{
  "num_hidden_layers": 13,
  "hidden_size": 512,
  "num_attention_heads": 8,
  "num_key_value_heads": 2,
  "head_dim": 64,
  "intermediate_size": 2048,
  "vocab_size": 8192,
  "hidden_act": "reglu",
  "norm": "rmsnorm",
  "norm_place": "pre",
  "norm_eps": 1e-05,
  "positions": "rope",
  "rope_theta": 500000.0,
  "rope_fraction": 1.0,
  "qk_norm": false,
  "attn_scale": 0.125,
  "bias": "qkv",
  "tie_word_embeddings": true,
  "parallel_block": false,
  "init": "normal",
  "init_std_qkv": 0.0366,
  "init_std_o": 0.0,
  "init_std_up": 0.0366,
  "init_std_down": 0.0,
  "optimizer": "soap_variant",
  "learning_rate": 0.00223,
  "lr_mult_qkv": 0.7,
  "lr_mult_up": 1.28,
  "beta1": 0.95,
  "beta2": 0.95,
  "lr_head": 0.00939,
  "max_grad_norm": 0.5,
  "warmup_steps": 200,
  "schedule": "wsd",
  "decay_fraction": 0.837,
  "decay_shape": "exp",
  "final_lr_fraction": 0.1,
  "batch_tokens": 262144,
  "max_seq_len": 1024,
  "doc_mask": true,
  "train_tokens": 903400000,
  "max_steps": 3447,
  "dataset": "wikipedia_en"
}
Each number is 50 + 12 x the weight over the matrix's rms, rounded and kept within 0 to 99. Layers, rows and columns count from 0.

# layer 2 MLP gate, 2048x512, rms 0.0576, rows 788-806, columns 384-511
38 28 40 56 54 37 68 58 83 62 65 16 48 58 51 65 55 50 41 52 39 47 51 84 50 65 37 62 37 52 51 77 50 31 31 51 37 39 50 31 66 59 67 57 49 34 56 40 52 61 45 61 55 48 60 57 49 60 43 60 40 61 55 62 69 54 65 66 69 37 41 67 70 30 54 26 33 53 37 62 37 55 68 40 37 70 54 42 31 41 55 44 75 28 43 60 56 44 40 66 61 75 40 51 67 58 46 58 73 31 55 38 24 59 59 63 47 55 63 55 75 82 58 54 62 49 57 50
52 30 48 69 49 90 57 63 48 57 62 30 58 56 36 48 46 66 44 63 46 53 65 50 56 65 66 30 36 56 48 51 54 32 48 49 48 46 46 41 60 53 58 56 46 47 52 54 44 54 59 51 73 62 63 60 51 50 58 56 37 50 55 76 39 50 51 67 47 33 35 41 23 28 52 39 52 44 30 69 64 45 51 54 34 33 35 53 58 57 70 54 48 44 45 55 38 48 50 43 33 62 43 48 71 51 29 66 50 45 55 58 34 64 46 60 51 55 53 66 47 23 52 44 56 42 32 43
40 49 42 66 33 59 81 46 62 63 49 35 46 48 63 50 58 59 60 50 42 31 50 59 28 63 46 56 59 51 36 73 63 55 56 66 46 52 40 54 65 55 57 53 57 60 57 45 56 55 59 54 42 60 52 53 50 36 53 46 67 88 52 49 30 32 32 60 30 56 26 37 64 63 37 46 81 49 53 45 49 55 54 37 43 44 54 56 55 56 53 57 43 41 63 45 41 60 60 69 47 60 77 52 65 40 47 31 53 54 29 48 46 58 35 42 52 46 58 49 41 55 73 67 52 57 57 53
67 51 46 47 46 54 46 51 44 72 64 60 49 51 73 62 64 65 61 61 64 56 21 66 50 57 54 53 49 42 37 81 51 29 73 51 43 52 38 38 42 68 49 53 30 46 45 36 34 56 71 35 46 59 60 64 55 31 65 70 49 76 51 36 35 74 49 41 63 48 48 56 45 47 25 47 35 61 47 64 48 50 43 46 37 48 39 30 44 34 62 50 41 55 41 42 72 67 64 55 41 75 39 53 50 55 73 53 59 56 72 51 52 28 52 71 64 57 39 38 57 32 49 60 36 69 44 41
45 68 47 42 61 51 41 40 38 54 24 58 38 44 45 65 37 40 60 66 61 60 50 74 54 44 37 23 49 60 44 44 51 51 56 53 52 44 58 71 63 49 56 37 45 43 68 70 43 59 41 48 44 34 48 44 26 45 45 51 53 45 59 72 47 45 57 35 33 38 80 53 54 36 65 30 51 46 62 45 23 57 31 64 35 43 63 52 42 35 64 70 36 36 57 38 37 42 57 40 37 43 50 41 44 54 56 63 50 51 07 54 49 51 40 29 46 32 53 37 62 66 37 45 41 61 43 69
38 43 39 43 33 61 58 48 58 66 49 67 52 62 60 78 57 46 59 35 56 57 26 62 62 54 55 41 47 55 39 27 51 39 38 39 49 44 38 44 38 39 49 43 27 39 17 62 57 41 83 58 51 58 48 16 46 47 47 61 55 52 40 49 44 55 65 71 65 45 59 54 50 51 44 42 42 55 46 59 37 35 70 53 32 36 54 57 43 63 51 39 48 58 44 48 53 50 54 34 60 63 64 49 41 35 37 56 53 44 54 50 69 75 57 39 49 55 45 48 46 55 66 50 54 11 61 59
56 69 56 43 67 60 55 45 77 38 68 25 40 27 80 47 51 26 59 49 12 69 53 47 58 41 44 55 57 43 24 49 59 52 57 60 54 57 68 62 59 58 44 71 69 49 51 57 52 36 47 43 57 44 45 43 46 50 32 56 52 58 42 06 45 55 35 52 63 55 51 54 62 43 60 45 67 55 37 60 39 60 59 45 59 47 44 43 38 42 51 44 54 46 60 37 61 14 60 39 61 36 49 56 54 74 36 55 63 34 58 50 53 67 47 34 64 40 42 57 61 52 36 78 41 41 53 48
77 40 53 46 58 72 67 46 62 30 58 36 71 49 50 65 51 74 51 63 39 46 57 52 53 54 52 32 53 41 35 48 55 44 65 48 46 47 46 54 53 51 16 39 42 42 61 64 54 45 34 37 38 29 53 51 43 53 51 49 27 52 47 57 45 52 47 54 52 50 68 55 59 61 59 47 43 51 39 44 34 71 58 74 50 47 52 54 48 54 66 69 50 60 49 49 60 27 36 67 64 42 46 52 54 62 54 47 42 42 53 43 36 27 60 63 61 73 48 39 56 48 43 41 44 59 34 53
53 55 56 38 56 58 48 47 53 57 36 45 60 75 45 54 45 53 40 39 80 86 57 57 45 38 49 54 52 41 46 53 29 41 40 45 43 44 59 59 95 58 52 61 57 36 59 46 43 48 36 64 50 58 53 47 62 55 56 59 60 35 65 49 46 54 59 38 64 63 59 59 49 44 52 45 53 64 51 48 35 42 33 55 68 39 37 63 47 58 42 55 45 15 69 62 59 89 43 58 48 33 43 57 55 61 68 46 47 51 33 54 57 53 68 45 64 33 47 34 49 47 32 32 66 31 46 46
50 53 51 50 52 75 49 50 67 53 59 53 43 35 57 76 26 56 56 67 40 44 58 58 78 51 51 52 61 54 48 47 51 42 34 39 44 59 75 53 51 55 51 65 37 60 44 73 52 33 48 49 65 59 58 48 40 71 51 55 51 67 63 55 41 46 66 52 68 38 51 55 70 59 74 43 37 58 68 53 69 58 42 62 69 30 49 52 50 30 51 56 40 56 43 56 36 52 56 44 30 65 45 64 46 54 34 54 52 56 50 54 55 59 40 46 47 37 47 55 61 49 41 62 39 20 51 37
55 49 52 61 48 41 45 43 46 66 40 54 73 46 56 72 37 53 52 50 77 68 55 50 54 55 46 40 53 68 50 41 49 55 48 47 39 73 54 49 62 62 44 41 56 45 40 58 61 52 42 49 50 52 62 56 50 59 53 59 27 47 53 58 39 20 46 49 44 42 37 58 71 72 38 54 64 56 70 53 24 44 52 65 72 58 54 42 59 39 39 40 76 66 38 46 44 54 55 58 47 34 56 51 55 53 65 35 60 24 48 37 52 30 52 45 55 57 36 40 46 50 72 59 58 38 36 47
47 37 47 40 41 61 38 36 55 31 36 62 38 42 73 68 60 64 34 40 58 38 60 56 47 66 53 39 82 45 61 52 36 48 44 46 52 43 63 29 50 37 47 60 65 42 36 47 73 38 44 59 40 38 60 49 36 72 46 70 56 54 48 43 62 46 38 50 43 56 50 42 53 49 55 52 17 54 62 61 44 55 43 54 66 57 30 48 42 61 35 42 42 46 62 48 45 70 32 49 53 33 63 44 44 39 47 36 43 51 60 35 60 34 36 57 50 74 48 48 51 36 54 48 62 55 40 61
52 54 43 45 48 41 70 34 41 39 58 42 44 52 56 53 33 55 40 54 56 45 27 55 65 57 55 51 39 54 38 61 25 57 68 54 31 37 55 67 55 44 40 45 60 60 55 65 61 31 38 50 58 66 52 62 26 53 46 53 45 39 55 55 65 46 61 50 51 53 63 39 89 63 66 30 37 57 50 49 49 15 38 47 41 48 44 39 50 56 54 49 64 34 54 53 52 44 26 55 20 36 49 78 52 46 48 47 79 51 52 39 69 38 52 52 30 52 58 36 60 60 39 40 46 53 59 56
51 32 51 58 66 42 48 32 37 44 41 30 45 43 50 44 50 47 42 59 47 52 38 60 52 41 52 56 21 41 41 49 47 30 40 44 39 39 46 44 40 65 65 47 44 62 35 51 42 63 42 52 48 34 62 36 50 54 53 47 53 52 58 14 67 68 40 68 38 43 52 57 73 56 62 57 54 34 26 49 38 48 57 51 46 45 63 70 40 59 45 43 57 49 50 67 47 62 66 38 58 53 55 56 57 59 39 49 17 81 44 19 39 16 35 56 56 38 36 47 71 34 53 52 31 45 56 66
39 63 38 46 51 50 57 41 58 52 41 43 31 92 50 47 59 44 21 52 65 61 51 57 52 47 43 67 38 58 38 49 43 33 44 88 42 54 50 39 88 59 41 52 35 33 46 51 52 51 72 47 43 47 38 56 57 68 42 49 60 45 33 66 49 62 31 50 47 38 38 45 53 49 37 45 53 53 73 57 42 38 56 52 38 23 47 61 86 62 34 57 49 67 65 29 39 47 65 36 39 42 47 36 38 70 56 61 58 31 72 56 35 55 38 60 28 45 38 68 35 25 34 49 80 44 47 57
38 68 69 45 54 44 29 47 51 49 29 29 73 27 43 50 44 49 66 53 57 43 60 65 55 35 36 54 56 61 68 61 39 49 63 48 50 54 49 45 74 51 55 52 65 43 42 67 32 38 38 28 67 47 80 43 40 55 52 62 32 54 49 39 59 45 59 45 38 45 53 54 36 65 38 44 56 49 41 42 34 25 41 36 56 40 50 39 61 55 67 56 44 79 62 55 32 35 37 53 38 53 46 50 48 34 38 39 53 47 50 50 52 50 35 57 47 61 43 40 58 51 40 54 62 45 30 50
54 63 46 28 53 49 54 49 55 39 58 51 60 45 47 43 58 50 60 56 46 26 48 51 68 70 51 34 47 45 38 53 42 52 59 60 65 31 45 50 52 49 28 66 58 42 43 43 73 34 56 45 65 49 51 24 57 63 45 59 51 73 56 42 40 64 60 66 59 74 40 35 63 45 40 57 77 44 26 57 57 38 62 45 50 43 52 41 63 46 38 43 36 75 41 55 72 38 31 46 51 46 28 38 41 35 45 67 63 50 64 31 81 62 43 36 60 46 43 50 49 62 32 49 56 66 60 64
59 33 46 57 43 49 51 29 53 66 57 38 49 54 72 73 52 44 45 50 35 39 43 39 39 46 56 55 39 37 52 68 27 44 35 38 56 54 55 62 48 59 71 53 37 43 48 56 39 57 43 53 62 68 47 39 52 39 42 61 68 82 35 49 33 55 45 41 37 55 61 56 43 50 24 51 29 46 61 45 39 45 40 51 46 49 58 43 53 62 61 45 30 44 51 35 61 48 47 49 43 45 49 51 64 38 26 37 43 59 44 35 48 41 48 42 51 30 55 55 66 51 44 34 72 40 50 26
40 43 58 24 23 40 43 50 63 38 52 65 44 53 46 33 55 35 30 62 41 34 52 43 48 30 65 53 46 33 51 49 63 48 65 36 60 66 56 46 64 46 35 58 47 23 34 56 53 32 68 55 52 39 68 34 82 62 64 45 42 41 63 49 58 36 33 34 62 52 24 18 38 71 52 43 50 42 67 48 58 32 46 51 40 50 55 54 59 66 49 40 42 40 62 33 51 51 50 60 43 56 66 64 32 42 67 49 53 50 40 33 44 33 59 70 44 68 62 49 54 46 29 52 38 51 62 49
# layer 2 MLP up, 2048x512, rms 0.0583, rows 788-805, columns 384-511
74 55 64 57 56 37 66 53 28 63 37 58 52 33 36 53 46 22 45 24 58 44 52 55 46 43 20 41 45 44 48 61 36 61 64 50 58 57 49 77 44 55 59 40 61 42 76 88 53 49 72 38 43 44 48 74 50 35 64 56 60 25 40 54 48 48 44 53 38 55 65 50 53 47 69 38 67 31 80 57 53 60 43 37 66 40 37 63 59 67 66 73 29 64 32 49 56 61 68 49 53 43 40 37 57 37 57 60 44 39 40 35 37 60 54 31 56 35 39 62 31 54 62 33 64 40 52 54
36 39 56 43 58 24 59 64 40 65 49 56 50 53 48 45 39 38 47 60 49 41 74 57 52 32 51 56 63 41 44 30 33 63 37 53 57 59 51 58 42 47 63 46 57 67 45 59 39 69 52 33 49 38 44 33 52 47 56 53 70 40 50 58 58 39 68 65 67 56 49 53 47 55 29 61 49 56 53 45 60 51 64 62 52 40 54 49 45 47 60 42 44 60 50 43 55 57 44 36 58 44 37 50 56 71 68 58 40 39 58 29 49 52 29 33 54 58 40 57 43 46 54 44 38 50 54 60
35 58 36 63 19 55 63 39 55 38 49 64 44 64 55 60 35 47 47 59 49 58 62 65 51 23 38 58 47 40 49 67 64 43 38 73 47 56 38 62 68 53 51 50 74 34 50 59 13 34 61 43 43 75 43 51 56 68 28 71 45 46 41 23 41 62 57 64 60 74 64 32 49 55 27 69 41 33 37 45 72 53 27 57 42 52 58 68 63 47 67 54 54 58 60 63 65 52 51 53 52 50 31 38 71 70 59 75 34 57 37 54 59 73 49 47 45 33 42 44 56 59 53 49 45 57 51 54
42 43 65 41 47 65 69 43 65 35 45 41 54 50 36 50 56 56 56 49 56 42 61 36 60 27 41 64 24 54 89 49 45 59 38 43 58 54 55 54 58 42 65 64 68 67 52 53 41 31 33 71 57 50 22 27 60 41 45 61 48 43 50 48 42 41 55 64 40 50 60 48 39 55 43 39 69 42 61 43 52 74 51 43 53 31 41 68 43 40 33 46 57 56 66 57 56 30 38 44 53 55 39 39 61 28 60 47 30 46 34 54 41 56 50 47 51 52 56 51 53 47 36 70 43 29 55 60
72 63 45 37 36 53 49 41 58 46 34 58 62 41 62 61 28 49 46 42 54 50 63 68 62 47 47 38 41 44 45 55 32 53 65 64 50 63 45 50 49 59 40 47 38 33 41 52 43 74 66 20 37 44 31 45 57 52 50 63 48 47 64 59 65 53 50 35 46 46 64 58 58 54 45 65 64 41 57 52 25 59 48 65 47 49 44 48 37 45 53 32 33 51 53 56 18 49 48 42 56 72 37 20 57 41 63 72 60 43 30 69 48 60 53 34 53 55 56 44 27 45 67 57 55 61 62 67
49 54 55 45 54 65 28 58 31 44 32 48 59 54 59 53 56 63 45 65 44 60 49 32 50 50 46 52 56 49 45 63 73 48 42 59 41 53 51 66 56 33 61 50 57 62 71 58 46 46 32 50 54 43 35 62 63 56 65 41 54 37 44 63 41 59 27 41 34 51 65 31 43 38 44 56 68 57 55 39 50 70 41 36 39 48 35 44 74 43 30 44 64 56 40 44 53 50 53 50 30 43 41 43 52 57 55 40 74 48 31 48 45 44 63 43 65 35 34 63 50 39 52 49 35 54 41 50
61 44 57 45 55 69 47 39 46 47 47 51 60 53 43 47 43 68 50 38 67 62 48 45 43 73 63 58 43 51 43 57 39 71 60 51 38 56 35 44 64 40 58 32 47 44 28 28 65 47 50 60 20 58 37 46 42 41 26 61 44 35 73 46 29 44 57 32 59 62 43 67 72 74 53 61 62 74 62 45 50 41 65 65 40 49 44 60 40 59 50 49 44 73 59 58 52 58 54 56 65 67 53 58 35 57 60 32 61 61 49 51 55 52 54 44 60 61 55 63 64 38 50 63 79 53 61 59
65 39 64 58 60 54 50 48 54 34 33 54 25 64 60 31 70 71 38 42 41 38 51 44 37 60 48 55 60 54 55 39 38 52 70 41 47 46 18 70 62 63 43 45 75 61 55 47 54 67 48 45 36 57 60 46 55 51 37 56 44 46 46 39 44 46 37 53 38 57 48 40 82 56 27 40 50 40 41 48 52 39 57 66 36 59 39 51 49 54 36 46 45 58 38 59 16 50 16 64 34 69 57 59 39 26 51 67 55 38 46 37 52 24 55 57 36 61 15 55 62 53 59 58 55 36 51 55
46 43 68 61 22 40 66 48 35 69 52 54 44 45 60 32 71 53 55 55 21 61 42 50 65 47 70 47 42 56 40 55 60 46 38 58 61 58 38 62 21 58 55 32 52 38 54 41 54 50 81 56 54 71 58 49 38 58 43 52 29 59 27 61 55 46 57 50 62 45 48 33 69 53 27 34 46 41 38 43 58 53 36 52 53 61 60 39 51 48 55 56 52 73 48 36 46 50 43 58 54 49 45 57 45 39 29 49 55 62 60 66 56 49 57 63 70 58 62 44 56 61 71 45 28 53 73 44
44 53 55 30 51 23 37 56 41 49 46 27 64 41 47 45 65 59 53 48 52 72 60 31 43 51 51 36 55 53 44 53 55 44 28 65 42 64 16 51 62 48 21 42 43 53 55 60 53 53 40 56 42 62 57 41 71 52 44 43 36 61 38 49 44 55 46 56 35 68 46 54 43 25 53 52 56 70 51 36 34 64 81 58 51 49 45 49 39 55 38 50 47 73 43 30 63 54 49 67 45 52 47 58 37 54 81 50 58 54 50 60 43 48 35 61 57 48 53 52 73 26 43 72 59 52 47 33
55 63 53 37 46 42 55 42 53 50 52 78 74 61 36 61 54 30 74 35 42 26 55 51 34 37 39 47 55 25 47 47 56 37 57 65 58 49 55 54 51 39 57 46 19 49 56 58 60 56 43 42 31 56 47 48 36 53 60 48 30 38 46 59 29 49 36 52 48 66 46 39 52 68 71 63 55 46 55 46 33 62 50 28 61 41 48 67 50 48 47 64 67 43 38 44 46 56 53 37 58 53 56 54 37 47 52 43 37 51 66 35 45 46 39 53 28 60 56 71 49 72 51 31 41 41 64 49
57 66 52 59 52 46 41 25 70 47 62 38 26 48 41 41 46 38 32 47 70 39 54 65 54 54 46 47 45 55 56 31 48 44 46 37 44 62 41 40 41 45 42 58 62 55 47 39 73 47 65 42 75 37 35 32 53 38 63 49 48 44 56 36 55 41 49 32 65 57 20 52 32 53 58 51 55 55 68 55 72 39 58 52 56 38 40 66 42 36 26 56 09 29 26 32 56 47 32 40 45 44 55 57 57 52 54 48 64 60 41 55 39 46 57 28 40 62 45 67 56 62 48 57 48 61 52 34
52 68 45 26 51 56 42 48 55 46 33 57 51 48 45 44 52 76 22 47 47 57 50 42 68 57 57 58 52 57 39 45 54 55 62 48 51 61 73 48 59 42 39 55 39 65 30 49 50 43 75 31 42 39 51 49 47 56 61 55 62 60 55 36 60 39 39 60 71 41 48 44 61 53 51 48 40 49 36 56 58 49 52 73 47 38 64 62 41 45 47 30 69 56 63 40 56 57 53 64 36 63 35 64 46 40 66 46 60 35 40 38 55 65 38 50 39 53 39 47 31 31 50 58 52 72 42 37
48 71 62 57 53 57 31 66 62 40 56 71 17 23 19 49 50 29 76 61 68 33 49 39 40 45 47 44 54 55 45 70 64 50 47 55 25 48 68 50 55 32 35 57 50 71 37 42 49 50 62 54 42 33 66 46 63 57 49 56 32 47 50 46 64 50 59 36 44 54 43 37 57 48 47 48 59 31 41 70 30 47 71 43 70 50 47 36 38 59 57 61 46 42 85 46 51 67 55 81 59 67 43 41 38 41 23 41 48 54 49 58 50 39 70 63 48 62 47 45 50 62 75 54 64 68 67 54
62 35 46 64 57 52 56 54 43 37 41 51 45 44 38 53 45 45 61 50 32 33 45 39 37 82 52 43 62 37 32 39 60 63 51 32 38 34 47 60 42 45 53 32 64 28 32 33 42 39 42 29 16 50 48 74 52 43 73 55 50 48 40 41 52 49 72 63 45 61 45 74 64 49 76 54 43 44 29 49 44 47 54 56 38 72 52 24 58 46 77 58 60 29 45 63 60 47 48 53 45 49 61 47 53 37 46 28 43 83 32 62 43 67 42 38 68 60 36 40 61 52 54 21 12 58 67 80
26 39 55 54 24 20 37 59 53 55 45 43 48 38 74 22 51 33 41 54 43 60 66 41 38 41 50 58 36 60 45 77 34 39 52 43 49 48 56 50 53 51 44 49 61 62 38 52 54 36 45 58 64 42 60 54 49 40 22 77 39 46 48 51 50 59 64 59 41 46 36 35 43 57 56 77 51 49 56 53 52 36 47 55 55 62 68 74 55 44 56 62 47 42 60 52 32 48 44 51 69 48 46 42 67 43 36 50 60 32 37 53 58 60 50 59 68 55 68 45 70 48 50 54 43 53 72 36
60 40 62 57 71 38 33 47 79 63 42 31 27 30 54 67 44 51 58 54 56 53 55 65 45 49 49 53 21 64 39 27 55 48 40 70 49 63 67 26 51 43 62 69 59 32 60 68 46 48 48 49 38 72 55 42 50 38 57 51 59 42 59 35 54 34 42 50 27 42 54 43 67 61 49 47 48 37 49 40 35 70 44 69 39 59 46 61 40 07 68 59 44 32 67 32 53 69 85 50 35 54 51 49 59 51 46 46 50 57 53 59 38 55 57 66 34 38 42 51 52 48 46 62 48 58 35 51
28 39 62 60 26 73 57 32 46 58 75 38 45 47 65 68 38 66 41 59 37 32 47 73 60 33 84 51 59 48 60 59 52 45 82 36 53 54 42 60 68 60 62 21 43 37 40 43 52 45 60 58 44 53 31 54 60 51 58 57 42 56 49 64 54 59 61 42 36 36 54 38 53 56 74 47 56 31 56 39 40 54 60 49 32 38 50 52 55 39 62 40 60 53 38 32 53 55 31 53 38 56 41 66 42 59 58 58 50 66 58 46 39 41 38 34 69 46 40 51 60 47 73 49 55 43 57 55
# layer 2 MLP down (transposed), 2048x512, rms 0.0419, rows 788-805, columns 384-511
43 62 73 41 65 41 47 38 44 59 65 21 44 32 36 57 58 41 27 41 49 46 52 37 55 42 50 48 43 75 51 52 65 36 25 64 60 45 38 38 47 38 48 26 45 44 39 58 75 41 71 42 58 29 36 64 68 74 59 45 37 52 74 35 44 28 38 47 41 43 38 53 57 50 55 50 31 70 40 53 38 54 53 36 46 49 48 60 68 36 48 67 40 54 52 63 78 45 54 35 29 35 39 52 43 44 43 64 61 58 71 57 35 39 53 44 54 62 23 49 62 53 36 56 56 44 53 53
31 43 46 52 72 45 51 23 49 72 40 68 66 55 28 70 55 73 34 56 60 81 37 53 75 72 54 51 49 32 54 53 63 56 57 43 39 77 25 49 42 48 51 54 61 57 54 65 47 24 57 53 40 63 66 42 54 52 43 38 53 64 44 51 63 45 35 45 39 51 51 49 52 36 45 75 65 61 55 37 34 46 42 60 38 40 21 54 47 44 34 30 65 37 52 54 57 64 50 53 45 53 39 68 57 57 54 45 63 43 53 38 54 44 47 41 57 63 55 64 56 50 49 46 54 59 58 49
49 45 46 47 42 55 51 37 66 46 58 50 70 24 53 51 71 61 67 44 36 51 51 55 47 60 34 71 59 38 44 49 36 49 59 25 52 46 48 50 44 43 53 38 39 61 54 53 84 61 36 59 53 49 67 73 47 56 50 42 53 49 23 61 51 68 57 50 54 40 34 55 52 48 46 36 49 51 33 41 32 53 67 68 47 58 49 49 40 65 40 54 55 17 32 73 63 74 69 58 68 63 42 72 74 28 38 52 57 38 75 53 50 46 59 55 65 63 35 55 63 39 38 51 62 24 49 58
47 45 73 63 53 43 42 36 55 49 53 43 62 49 45 62 65 68 55 54 30 51 75 49 31 45 54 50 33 48 60 37 53 57 60 53 43 33 55 84 53 60 62 59 56 55 51 61 65 38 57 70 63 41 59 74 62 57 66 62 45 45 61 54 45 36 60 57 45 51 43 48 63 55 47 57 41 53 55 48 39 49 58 53 54 22 57 27 50 66 28 45 43 64 51 29 59 35 35 92 60 27 61 35 25 38 61 47 58 28 56 18 36 71 49 50 41 33 49 47 51 61 39 64 26 41 59 62
63 48 41 49 50 70 56 47 26 42 59 60 28 61 56 55 31 58 48 68 58 86 33 51 39 40 31 46 58 56 59 44 44 61 57 49 61 56 45 68 45 80 53 47 57 58 39 38 58 31 48 61 54 45 34 56 40 47 35 46 61 56 41 62 54 54 43 29 41 55 76 47 65 52 52 53 63 44 46 60 48 49 61 62 46 29 52 67 48 55 63 72 82 62 52 55 63 51 35 52 49 72 46 32 42 49 41 53 15 57 61 67 29 57 56 57 59 71 39 57 55 51 49 47 53 53 56 73
37 59 19 50 32 51 42 45 41 65 49 45 42 67 58 66 25 34 47 41 67 57 66 50 55 31 60 44 51 65 68 45 53 44 55 32 65 66 63 51 40 54 47 47 47 57 59 52 58 46 39 46 48 49 70 47 35 63 70 56 33 63 44 56 48 42 36 38 51 44 60 50 52 66 48 61 61 61 61 48 43 47 52 54 49 53 52 68 57 29 52 49 58 41 65 61 66 51 43 39 55 66 56 39 63 70 64 44 61 35 31 47 71 60 55 39 41 41 74 72 52 39 53 55 47 65 43 39
68 68 53 51 32 44 49 41 39 54 39 40 45 56 32 59 46 70 46 44 53 42 43 54 52 63 72 37 60 60 65 43 47 65 34 56 62 34 56 62 54 61 52 49 68 37 55 59 43 49 52 42 35 32 22 51 48 42 38 49 50 44 85 32 43 52 43 59 55 64 68 52 55 64 30 69 29 58 58 44 45 58 79 30 44 60 63 58 61 48 38 50 68 58 48 59 34 77 50 55 63 51 33 43 35 67 56 27 43 47 36 25 31 26 54 73 45 51 62 47 74 62 32 62 57 60 40 42
58 42 45 64 65 70 65 42 69 55 46 26 53 45 26 67 41 33 40 63 34 39 45 35 69 33 49 49 59 47 71 64 52 49 43 45 45 68 53 64 45 49 67 45 47 51 58 57 49 45 56 58 70 60 57 28 38 53 56 42 52 51 61 53 66 54 49 52 70 57 67 37 50 39 60 65 35 62 62 69 47 64 62 52 56 47 59 34 47 22 53 48 51 47 57 51 52 62 43 45 42 53 51 53 42 77 63 62 47 37 48 53 58 61 60 48 61 28 68 46 55 66 43 47 47 47 43 51
40 38 47 61 46 42 52 58 41 80 47 54 43 49 50 33 44 59 77 48 41 61 61 54 61 58 33 46 52 26 65 37 68 26 60 58 52 39 49 43 73 63 26 62 64 65 43 48 39 33 55 51 64 55 50 41 39 33 45 62 40 44 50 49 39 45 50 64 55 48 36 47 69 62 61 36 38 30 63 57 61 44 44 43 51 58 40 47 25 46 56 57 38 65 59 39 78 56 50 41 76 64 48 54 33 55 73 49 55 46 44 32 71 64 40 49 57 55 56 49 33 58 58 38 39 34 43 59
36 48 47 44 62 64 48 62 45 63 21 27 43 73 41 53 46 52 67 41 64 51 44 55 46 51 15 40 37 46 48 57 49 54 61 35 63 60 60 52 47 44 58 43 50 55 57 58 28 44 55 64 41 61 51 51 49 33 18 50 68 50 54 77 48 38 66 42 51 48 73 51 64 48 47 66 52 30 43 57 53 35 44 36 23 45 56 52 52 18 73 37 30 44 61 48 48 59 61 59 50 40 56 41 64 53 43 57 62 71 27 51 44 54 40 64 51 43 36 50 42 50 66 31 50 51 44 53
72 46 50 63 61 52 36 44 39 35 43 52 48 42 48 64 47 70 63 43 58 49 46 50 60 34 20 36 77 67 60 43 40 63 64 56 26 41 39 45 48 58 67 59 52 52 46 58 61 57 49 52 32 32 50 50 23 67 37 28 46 56 48 37 49 65 58 71 37 37 47 60 56 53 53 51 57 57 55 51 45 55 44 67 38 28 56 47 60 49 44 52 69 31 42 52 38 54 58 69 56 53 61 42 55 59 48 44 49 40 60 57 65 39 31 49 35 20 47 35 32 68 52 56 46 62 30 72
56 57 57 60 54 35 41 70 32 57 30 53 63 38 50 66 68 62 72 59 69 47 43 55 57 51 69 41 41 58 53 46 51 35 43 44 39 53 37 64 52 59 51 31 67 66 66 71 41 63 53 46 52 63 45 52 48 65 67 44 42 41 30 19 53 33 39 37 61 55 30 68 54 72 56 51 22 46 67 47 49 36 32 43 34 46 49 62 58 22 32 33 55 47 64 58 59 22 54 68 45 40 57 29 53 73 77 49 35 36 42 42 52 58 24 59 57 47 39 80 56 52 48 55 57 32 58 53
57 40 38 60 66 44 72 63 50 50 61 31 49 32 52 37 47 64 52 29 72 43 49 73 36 45 50 47 35 39 33 61 45 59 58 59 49 51 46 58 40 62 46 26 62 36 75 46 62 54 35 43 58 26 63 42 26 41 45 42 60 30 51 58 45 56 50 46 51 37 60 46 49 46 49 30 69 44 47 35 47 68 62 78 58 41 31 52 57 48 41 60 53 63 43 52 55 58 37 60 41 25 39 69 64 46 51 54 64 77 50 54 76 64 65 51 73 52 60 51 57 49 25 69 48 70 31 55
60 56 57 68 47 34 32 64 50 80 57 42 57 39 50 65 48 42 43 46 47 52 32 40 69 61 35 52 44 45 60 65 60 55 77 42 40 64 56 39 55 41 53 61 50 62 43 67 48 37 47 39 55 56 55 69 32 46 13 55 40 45 44 62 61 70 34 54 70 58 52 56 53 48 71 78 51 63 52 52 58 65 69 41 47 58 52 48 42 28 49 40 40 51 47 37 46 43 56 58 40 33 61 52 47 33 61 37 77 45 51 57 42 73 59 56 53 67 57 61 60 48 29 59 38 60 56 50
51 58 52 43 60 61 65 48 65 37 52 45 62 51 53 45 45 42 65 43 59 42 71 44 65 52 48 40 51 48 51 24 43 48 35 31 61 45 72 53 60 48 75 28 52 62 65 21 48 43 59 68 50 46 65 55 56 46 40 34 29 41 44 26 41 50 50 38 39 67 83 41 42 50 47 26 43 44 39 49 69 55 56 52 53 59 33 60 42 55 22 60 40 36 57 46 56 64 51 39 66 45 40 49 40 64 56 53 37 41 72 58 55 61 42 50 47 51 39 72 54 54 52 33 44 39 60 52
54 75 61 78 56 48 58 49 26 58 59 48 28 45 29 48 40 57 56 55 34 55 33 63 38 65 44 46 47 67 47 20 54 60 51 59 63 56 44 43 62 52 53 57 42 69 58 47 56 56 57 76 40 52 37 72 57 50 52 51 53 64 46 53 31 48 51 55 43 45 49 64 47 34 42 46 60 57 45 51 38 61 58 59 59 51 45 61 40 43 72 48 83 49 37 55 47 52 45 52 49 56 46 65 68 58 55 31 63 45 46 54 39 42 57 38 26 40 45 67 45 55 48 38 57 52 38 80
61 47 33 54 52 61 56 49 67 75 63 51 36 65 72 51 33 60 58 34 52 65 54 52 65 44 49 55 75 64 64 62 51 47 61 45 37 50 41 38 29 53 49 56 53 64 64 34 72 44 57 69 56 43 28 37 53 45 59 67 42 64 55 67 38 45 28 49 45 59 43 77 47 37 84 48 24 20 52 47 63 47 43 68 64 33 37 66 55 63 59 48 54 55 39 51 18 48 32 44 36 46 57 62 56 46 57 36 35 56 48 41 77 59 60 57 37 44 57 53 58 53 77 47 55 59 58 42
35 56 52 47 60 41 32 65 30 48 43 55 60 46 43 49 54 53 47 47 44 47 54 52 40 52 34 54 63 44 58 38 69 42 34 50 42 47 45 47 26 48 34 51 82 40 46 56 58 38 43 48 67 63 41 66 63 56 36 52 48 22 43 40 46 47 30 63 62 41 49 50 25 63 63 48 56 48 45 62 38 35 37 47 66 44 53 35 49 49 40 60 39 38 42 38 55 43 77 51 48 60 46 50 34 32 56 68 33 37 68 31 51 57 60 59 52 33 66 53 77 24 61 69 60 58 36 72